config.toml
num_hidden_layers = 25
num_attention_heads = 3
num_key_value_heads = 3
head_dim = 32
hidden_act = "squared_relu"
rope_fraction = 1.0
qk_norm = true
beta1 = 0.9
batch_tokens = [8192, 16384, 32768]
max_seq_len = 2048
Each number is 128 + 32 x the weight over its row's rms, rounded and kept within 0 to 255. Layers, rows and columns count from 0. Numbers have three digits each. The size before them is the row's rms in percent of the matrix's.

# layer 10 MLP up, 384x96, rms 0.0705, rows 90-123, columns 0-95
087:089127147087152135125140144143124114117052136135159170122085086128098127106137121087170107172202074114093127154171181086129160114099126134091143099171108107120089137124121184139091112198081162182132111134087117092144105066099127150102116130084155170121111102066147158169154077091140113192
097:109124164070094136146131127114118173096058094120143160101186133143099114148143160093129113157110119159134135123177145124097150112139195134123130113143116162233175179128076171122142108114072154166156121119164149089083088138167064145123168164142160089138137116088209127111104099137073123136
108:145188133104166141171104130145149147158115126055126157134104177141056176081113093092125173185086123166116146068143102171053169106130113133085112218137106120176170132095148132160111106117134156138115136176088103126146109109111085100084104156144092078147111094112169139125119116136156176118
081:143140156092161155087106122186188120176109147129129141147170116202041161116105154118111173141134122120101097128136129106161145123130155116216106093109154131098177112073106169092159152098110133125174194132111156138115109157114114060120106198126100140157138176128063142103170144132158143090
088:174125123089137186085078136117206155125135125129108171115077060084119080082147111149162133095112120146073124097188174148091138132134133097124110160120107186154120172120125113193074121199099134174114156147093074115092141130144173136089178118124120172166122137085093106151107144152109134103
087:162107170105142057104142188111116097132085153115123148110134088095115125095192083119005141137119136153144149116119197144132135093107141120144128127185147083110142160153139155150130139165049124121121151094138104142091147083078084105137128097131168103034134163105111133134131113085159139117
101:207095146110104158108149159146123093081109125104130120142147149076135126199117154188107137133158188131139043141104173114114103140110217111152153124109113095062119120126103128115152128160132141147114123127143088131173121189137085145096103113161086119196117093156151100097163144144050151091
094:120139119128178135116110149110131156093126167150141106140106157128122126181111113091136106178134171134135155142171042149118079126094131142149088138161075120157219091129090123186051125098029149155129065113115110106056106111152144112122157153131169125158107112133099100134182126144124147081
100:161166158088110100164183142204110069094109106114146146146171148153119143110102152155101164087128137114140167127180147167099171116148152134101144088180081144219151118122079124134075138130138132175121136158067083132136081095139131114118082196097138088127172151091156137121185109178134128111
094:120164199161142167085115188168150110128107135062136137151099160047104138125191129110078127173160118174102159135155159117141142081093125160116132084171125114178154135115080079131137191147134132104108092140078115122080133121140095095135119108139108121205140163085127163126109148129057088149
103:107122122106108160160147160147210148063129125113120135146151090172137100141116111069107138159167081088122120134159054131070106144203145128091083149135156143090137093103166161112107130131157079130069083068101114106135063115144113129084162112123121111156098053117074126146150139146117181137
080:083070173144155093130141117188093089110153113148154125136091154124115093127100137218127161139097149133054134099109104083103068155153097113157060103114069088152111150129121126148140128186132176120155124184142066092150088124106145150108121157140137099109147113128071127152171178180157173131
082:143124133107177150124124170180150122104048134092081137180129083143065126076158163126079118165122111128091061136123154087145153142071132153127181149141045177127116113104092113087103142121160108132090060141072123080108128108138153099149115133181133167130115148058109145147102145121120166145
092:148079108103139083114139098115084166115169119125121157116100120174122153191090126126083136188141097109099124053141110077101126065134097189121097146147166145126212138137098169103124101090135140115159191141113115154132099142132139170116209207140083117135137110140143061124128150156154097150
096:114154108100124093160138121145117135102023134132157115114143105154101157122131134155115159128117089121139101152183134085083169148106211119116174117163060103128086071086127169156104143143136082126127133103095094100166124089079126124177149168118132133200118143121139165191205166119122160088
103:083204117092133127116179151116106111121106143103167175120139118191074089134121134104174129136166102078116134111178116134088132149166106186187147127148131096184119101117102138147108126100125178177154117145159176124113099117130143093054126168108139103127034164147110123128181146177089183108
097:189160166113080119165083128164100164153095063084163145062145140122159109130093145170118131165129110159133108089163105098100133134107194134122153156129159122152128152090175174104165123105132121132101141142135134161125161096182105167045152142183125108100080152123174066189101125095073128104
094:101108119172164097153107119165159128126142105150082146170118116156125110168120130090122192118122095168146142139126150118135123106061213146099100151169165130176158113153124158096139161086151125136061060106094070112182120156117107050116145105182110119130073177069105156092104116108137161161
114:199140128151143130127121131181133144115093139133076137144108154089133168136172102119113187126120151106130120127158099092142117127111116151092111137162107110091202176142158119039160186190136123196215092138160124083113145072125049135095169125114135152170102122117094147170149132123164135144
091:152164133151110137162066108075135213137171135178162063189063142083121166129131122134155105150138115116082162055142138109098125164125123157163163154110053136136141114153094119152132148080136135184108076127135108158106097099147113103131181109132099130147077079080117114143169134158089086130
099:190133188174134127156079155152125096086094147124157105068093059118150138226090142172148106134139163153107141056177122101106081103107159093140088108118073079113189120157120140152086116130100207137116083108112144113116144125135082098113171102120110107155112107096129132099146114115113125138
105:087137138078108080117136134126143185084146132111158124128132176150102091157103119159139179088128175141153101143107087127105129155081140154103178122117169154142227173135146110098175142122154157121131139078076148110149148113099140180139192147170165091118128102156088050190149126112103129061
097:103112099137162070112179109137148137106147160089083161102144151183098118118086137067124129178169130082113090049129120127123117133069116183126103155125133117126156171078121205166077146110154127106150097126097176102130123194116101105039137163185111120107121127149172103163153132118164122126
123:101162189169105104063136141126176145115165158152149155177142174160123043072079128169102129130120128117115138071183164095136086170126208117135135158112118165131110124101117101117148157118147135165135073102123173105179065159124120097157187140116088139088130147108121116119136112080071126093
099:175105104179088112060101191091153150119186150119096080106112151069152118111167116137152097186170133123142097137199166120089090099150130085086113131175114106090124126155162129128116159118178180145102114110062148181118175134110128174113121156113078092137140143069076117121134164141125118092
091:104099105147200071034101133113136099139155092131111094129148167177053118100147114132102111125137160090095145118116106089122115141142075179143138162142088107116105167084158119103136130076116088140120172118168119062135099147161140124101228159131148070117152152146075130149138179141117119107
096:122158149101145145127110182132091077126106094124112173126186121197096118190132139084141154118148143165134181114151096153137126115183142186181163157167167064093175129067149141072158190131150126099128149106117123155093110161141120098133115133110106132160134102103160107146201151133167164204
109:170157138146087072125117199097103115119103126106102148193119140086116088130077132201175135137130125145107129138125123114135106146142128125092069095229142093119135098146132118033116179100111119142176119112109153129131112179139154132118241093097102128113098144137107136154111164131119098111
106:211136175118158164128162133087104083152149108122063144136170115186124146095085128153146120115151108119115120014108121122169143112099116192139121083127064110126122119140179085089161142081091168185166089088137115138188085162128163169138124128139120162137132158117162162120159136119123106125
106:153145181045115152104182152100139097136160124144131125167157131087124123124130122188084132217125143125119126155121086170128104162108136113167161171112110114191146160106100164180156110105153151090087114073151170084110158158138136177109150135178129162160038134123162123140195123152137108106
107:118152100146162128101202119134145115074101133087126082098185171142111198138136099149084156158159143125117130115118111136144150075096189108113135146236121127132152175161133075108194141156099170101087151101152121073107158119081135122143112133135125138126102161117201101132107133108138181074
109:135149144123146145150111146159140142092115142153087121122104126090083189143136131146101155123164156124134117063209141091120074172095158119161124169166131177127168181159104078135087139133143147158150140105043133174066141061110152125074163109102107128175131075089082138141087147087080127136
091:087115181105167128150131103145081131163129072149095118148112138119133154113170069147171091090129066140127115144102141147170096096145100203181121133103129100127149113115105184122218112134063125196136124133114139118084111108101214113151106139162104060142073184108113103141131122103123123104
109:112131191106096138091092156158128162085099119096141115190140126128152084132122135113125111147127140197055124128086161157135157116134137133201118109108114118136139167091113125126114149136054160104100057137068165180188118081093143149133143140137035129126118119147176082160179099112085122115
# layer 10 MLP down (transposed), 384x96, rms 0.0708, rows 90-123, columns 0-95
091:119123102062128178143117102143087112153183132119141155107197181124069107114077195074155140144095101096105100129134174113079187145122096158156129128125148224114106105137127143196126103102129116149145144173151179118106113078102098147119072130133100088131090087195110156127138106113126143118
098:120120136066153124118167082152107151116109117108131130106130189079056078140114147126143125154174129110105173140108167106082178149156168200120110165163113178131100119173063093119111148139072130155077117183102096092178120096152110117153077088129177102089148170143164134117192121111092135124
101:149117051185164170130126080113167188140144096154172140179120145106099122131072159130132133162078135151121104108100164174090141059172049144109126067125100136159153148163134095126080173151063092110156133128114167117134142115116136121125135103172167128119077160164108096099121132068076130146
082:110131149129153107086101126169123173155119150108073146165107140125145178103111143095145134178087060156088106152168094086189170138134176135130135193156162176138132161150113111092088117090134112108120212183122100154113094097166109112121158125141113151188118157083077151107171113146109067179
086:136173174120166065121132096121127102110128121134150144146128119107157129133174163158126109145162163151111161159126147090038174119132092134175128125151148152140128146202094116101139174093105163092102104077147148131106141156107087080113198171069163096171076156108134122192186129102153079173
087:155107150087092074136099160137127064181151165078159119059209187120126129102074156152161111195100155130126149082148152156199136089130111134114145120096077146100152105127157077119117130142114223104087123155123128167130121157101129117119111139080123164141129182123143169125152141120151166127
103:082142145170102218127108106125214152159126142131169220116134151136106097090142153154149157113188156090091093139178120146084109115108176133125128108158080172166082108124224106159087059118133137136125160099117141111148161132129110154113124147099136159126160114151131144121091146168146098154
098:140112107078161195108140068126128182150077155136134040108135121127103110154096139187129102078153060126132152117165100118127131122074159088114117074141155154197115112136094069123128145123094152092030082155117108095186136118149135150167096148162124080148131117143147120117160139149160127138
104:106081092105119117093164124143146144106186127093179142127183220097072130117111141148159126127093081135161137111133181114103143124145166168148126108138147102129121088197173089154152154082092164167128111126127106057089080126172113153121113077157144085087109129146119104157200080143178148110
094:138145107134128115179140116149093108162193171149128126098168147133131089127200201112123096145144145060098167114155063108162171078140127085125108116136112152136125164114105126114110193130129174107152123138160131140063082176145076217088109166142142138156131132119146151094149126075096182156
102:147076151100144162126111136129125145086133087104087105152149131169166127102100128108097091036112152120089103106114118099104074171176170175109120110084173090097155132110148112165099047170115125153076074172094160160135193123144104084090082167137138107135133157139084131106106109069154123128
084:125076126167169103130118074164105074049200146188147150111149144111159149143105116117165142156070123112129107097143116121039119118083104140109063122067132153138106116193145130116120135117116132163074158161068105144119115081128179109135131125116081111142169170083096150129133165104173103125
084:107131109105159183118119072166060180173163192141093137144121139181088130115125163069155125185117100110134120135158140066107158122095136177113114080158076141067132080090109135120132153099144146106120164148184173139116106099133145115123077134126092116130173175127065208134125154115155100119
100:141069061110173150127152067129183135106167128115097184131147197183132138097085100108134181125114068123163094146085089110091158169104116161154115184167112136182064146116105127131116109097111134111127163159107117068143159139148123117122118142145052093200127107119109098116165136134174125144
097:097155099096197150117164107159101174074117183080212175122104124106164150135130158084120165155122165096147129105217123135144154095131186114185097124186124088122164073110198146086151087132128135083118101107182128139148101109158146117158118117153149111104102108149156129120086130163132148113
099:183090134139152168051169076119146129096132111138089141166083074133121152104061109147148156088135152105164143128145123121098141152073129113128159127103191112142170116159081096155175144106117148138060119161115128141108112080107103222067132099164177150175126158138094138132162144116172090111
090:143161126163113138158165081133101154132139167070149153138142154128106136088069124132174118105064144180112165070143159081143085154079120129122118146092181090216102130143073161164101111121127120108107107170162099118127076155148079122099062098118143098139134062195139141112141075103147140138
092:145130129115088105174069184103135135135156099139098084168085114132099100140179133162118052140108094103116118091115097147147085159056197142145137128198093166110174129068141167116153200137101105133125090113114107126164135144126096086126166114125118144121134132106133156108147171080208117186
114:139094145124149138175059166137070165122131112184135144206130158146180163130120102064119160149193166089119190145108139182145107087132099137124108138143123148130150128106179131099102112135137046137218073095134085124193167106167122104133148158163112131164134130136109133144145113131129083133
095:139191131127129114108126113094153067122125162156128143130113111125186168155151098119072109117142145106151150076144112134113144172093104193169167112106165107150140034124105136144129110156119176143153128106132095107156122136156105194154135108051114162112160096049145171120120157146157051194
103:121131115154145162116127120144129117123143161093140097154090149049121084199133115141169138096105114144153119099205196094132120119032158106107177132097102158164052121183129163108122108119157142103105144100125124091151078102101135093071137107106102117098096155147195130136198129146109096149
103:129171151091103123125132127165150127182061145152167107122103119161123086173112079152118121090082128098146147085088136074152103161172111186118131144190155070094081163089134168121163100141146173132171174127115084171122135153078132088112122100067159166131158110179088177158129179108115157121
093:148105082163119133145140073149167123155167128080056166137123138186129164093108109108119154076152133183151090152090119117163095148071100184128148147143081099117080122158107171086090140164142148165099140169127116106132074146121101149078188112111093114108089098183206094097146116158126115160
118:068176132173158169118144096135131122115122122142120151199182145137123063106087130114127133069153201110075100121204117147134129116135110159124125197127097167121125135164149166172135136088104117115197123131128155134183135145115099100151178153072124123114115142140062139188133078165081100158
095:156104111151141114148089115081192135159156114135155123119135081114093097142068088152140097143104094208123137144150156161120086090138128126122104188156110070172117151113120065086118140073198139119064127115086115129123143056144081164164145145157111069167100118128090156150073093096136119148
091:103094094186127105181125148133098152121131125106119110137130161126102125165190128122111066141152087093146122155179065100220092156134112144144139089110087076161132161192157209106141099153148107070119154156138129108132103115170094107095139162096130128143076155196136176154114118087115147165
094:132051181147105139144083154100144193131105170140157098075130124098191104184145140241108102159087085142093129138130123114112154100115146114152135118143137065087125118132209099137134100086157150144141184104132143117135152103158097140164116136164176134131174131077106172127098133111164106153
105:111147100124073083090087121059098181110106129085149111193148136179098190097096158131148142114128119139104117092097208160134157082130153093086085112182156116088106130127112131112148137145116079090152091123111084146096163096118163157136139122114158132175091092115147065120140069158167073101
100:155137084201070122121198099098140182165125156181135147116122130109127115162107132182158090109150147090131148127123065142179105106112103123165168134143115112167081130187140084091148140133164139070124125138139097111119170128196087095191125103122099160188123174137146208134113113137099114088
104:153154107169148161126158170135160180166192133104140090138112181151129198107127170093118112152123142156139080165149074122101124126172140116154140105132155196166103151171137194144097157129169192136164093133188106101112090126104160107134081209195115130153109114147136156116125104175148094148
117:119163164145084162116136118165192126127122124118160115180161104153107131165165096115075149121096160119166155083134163163123083187125140154131148195161129197080092089138131137118159158070151147108146158104119187159163122139175104097121085140195159089132097152026090136149140126121118141123
104:158121143077083141066192118102132085085155202176107098122117129125120129157140158104126186116128155112157192152129134071114127238076140154157189161148163163182112120133139101120139104119150153129169110162072087123115106127165156132161114102073140120115132171160116099102137161116122102160
089:120079096082205081155084080117112060079119132066108131105118181090173122099131142120115117142120142157103141131112043165145102088093126129152156165058120070114119083139068177104165174111119136144089105143139145126102128062127185147099115109104131106136109144118136123142157138128180165159
115:103144152137084141113114132122126137188109155157124098096138113094110096152113152126120061163152005144058169106150082098159161158162128069137126129167124110151138145159131167144091108119170103080098126148152142059130147160157151171066124136132119136114177083184118134129094169160148173098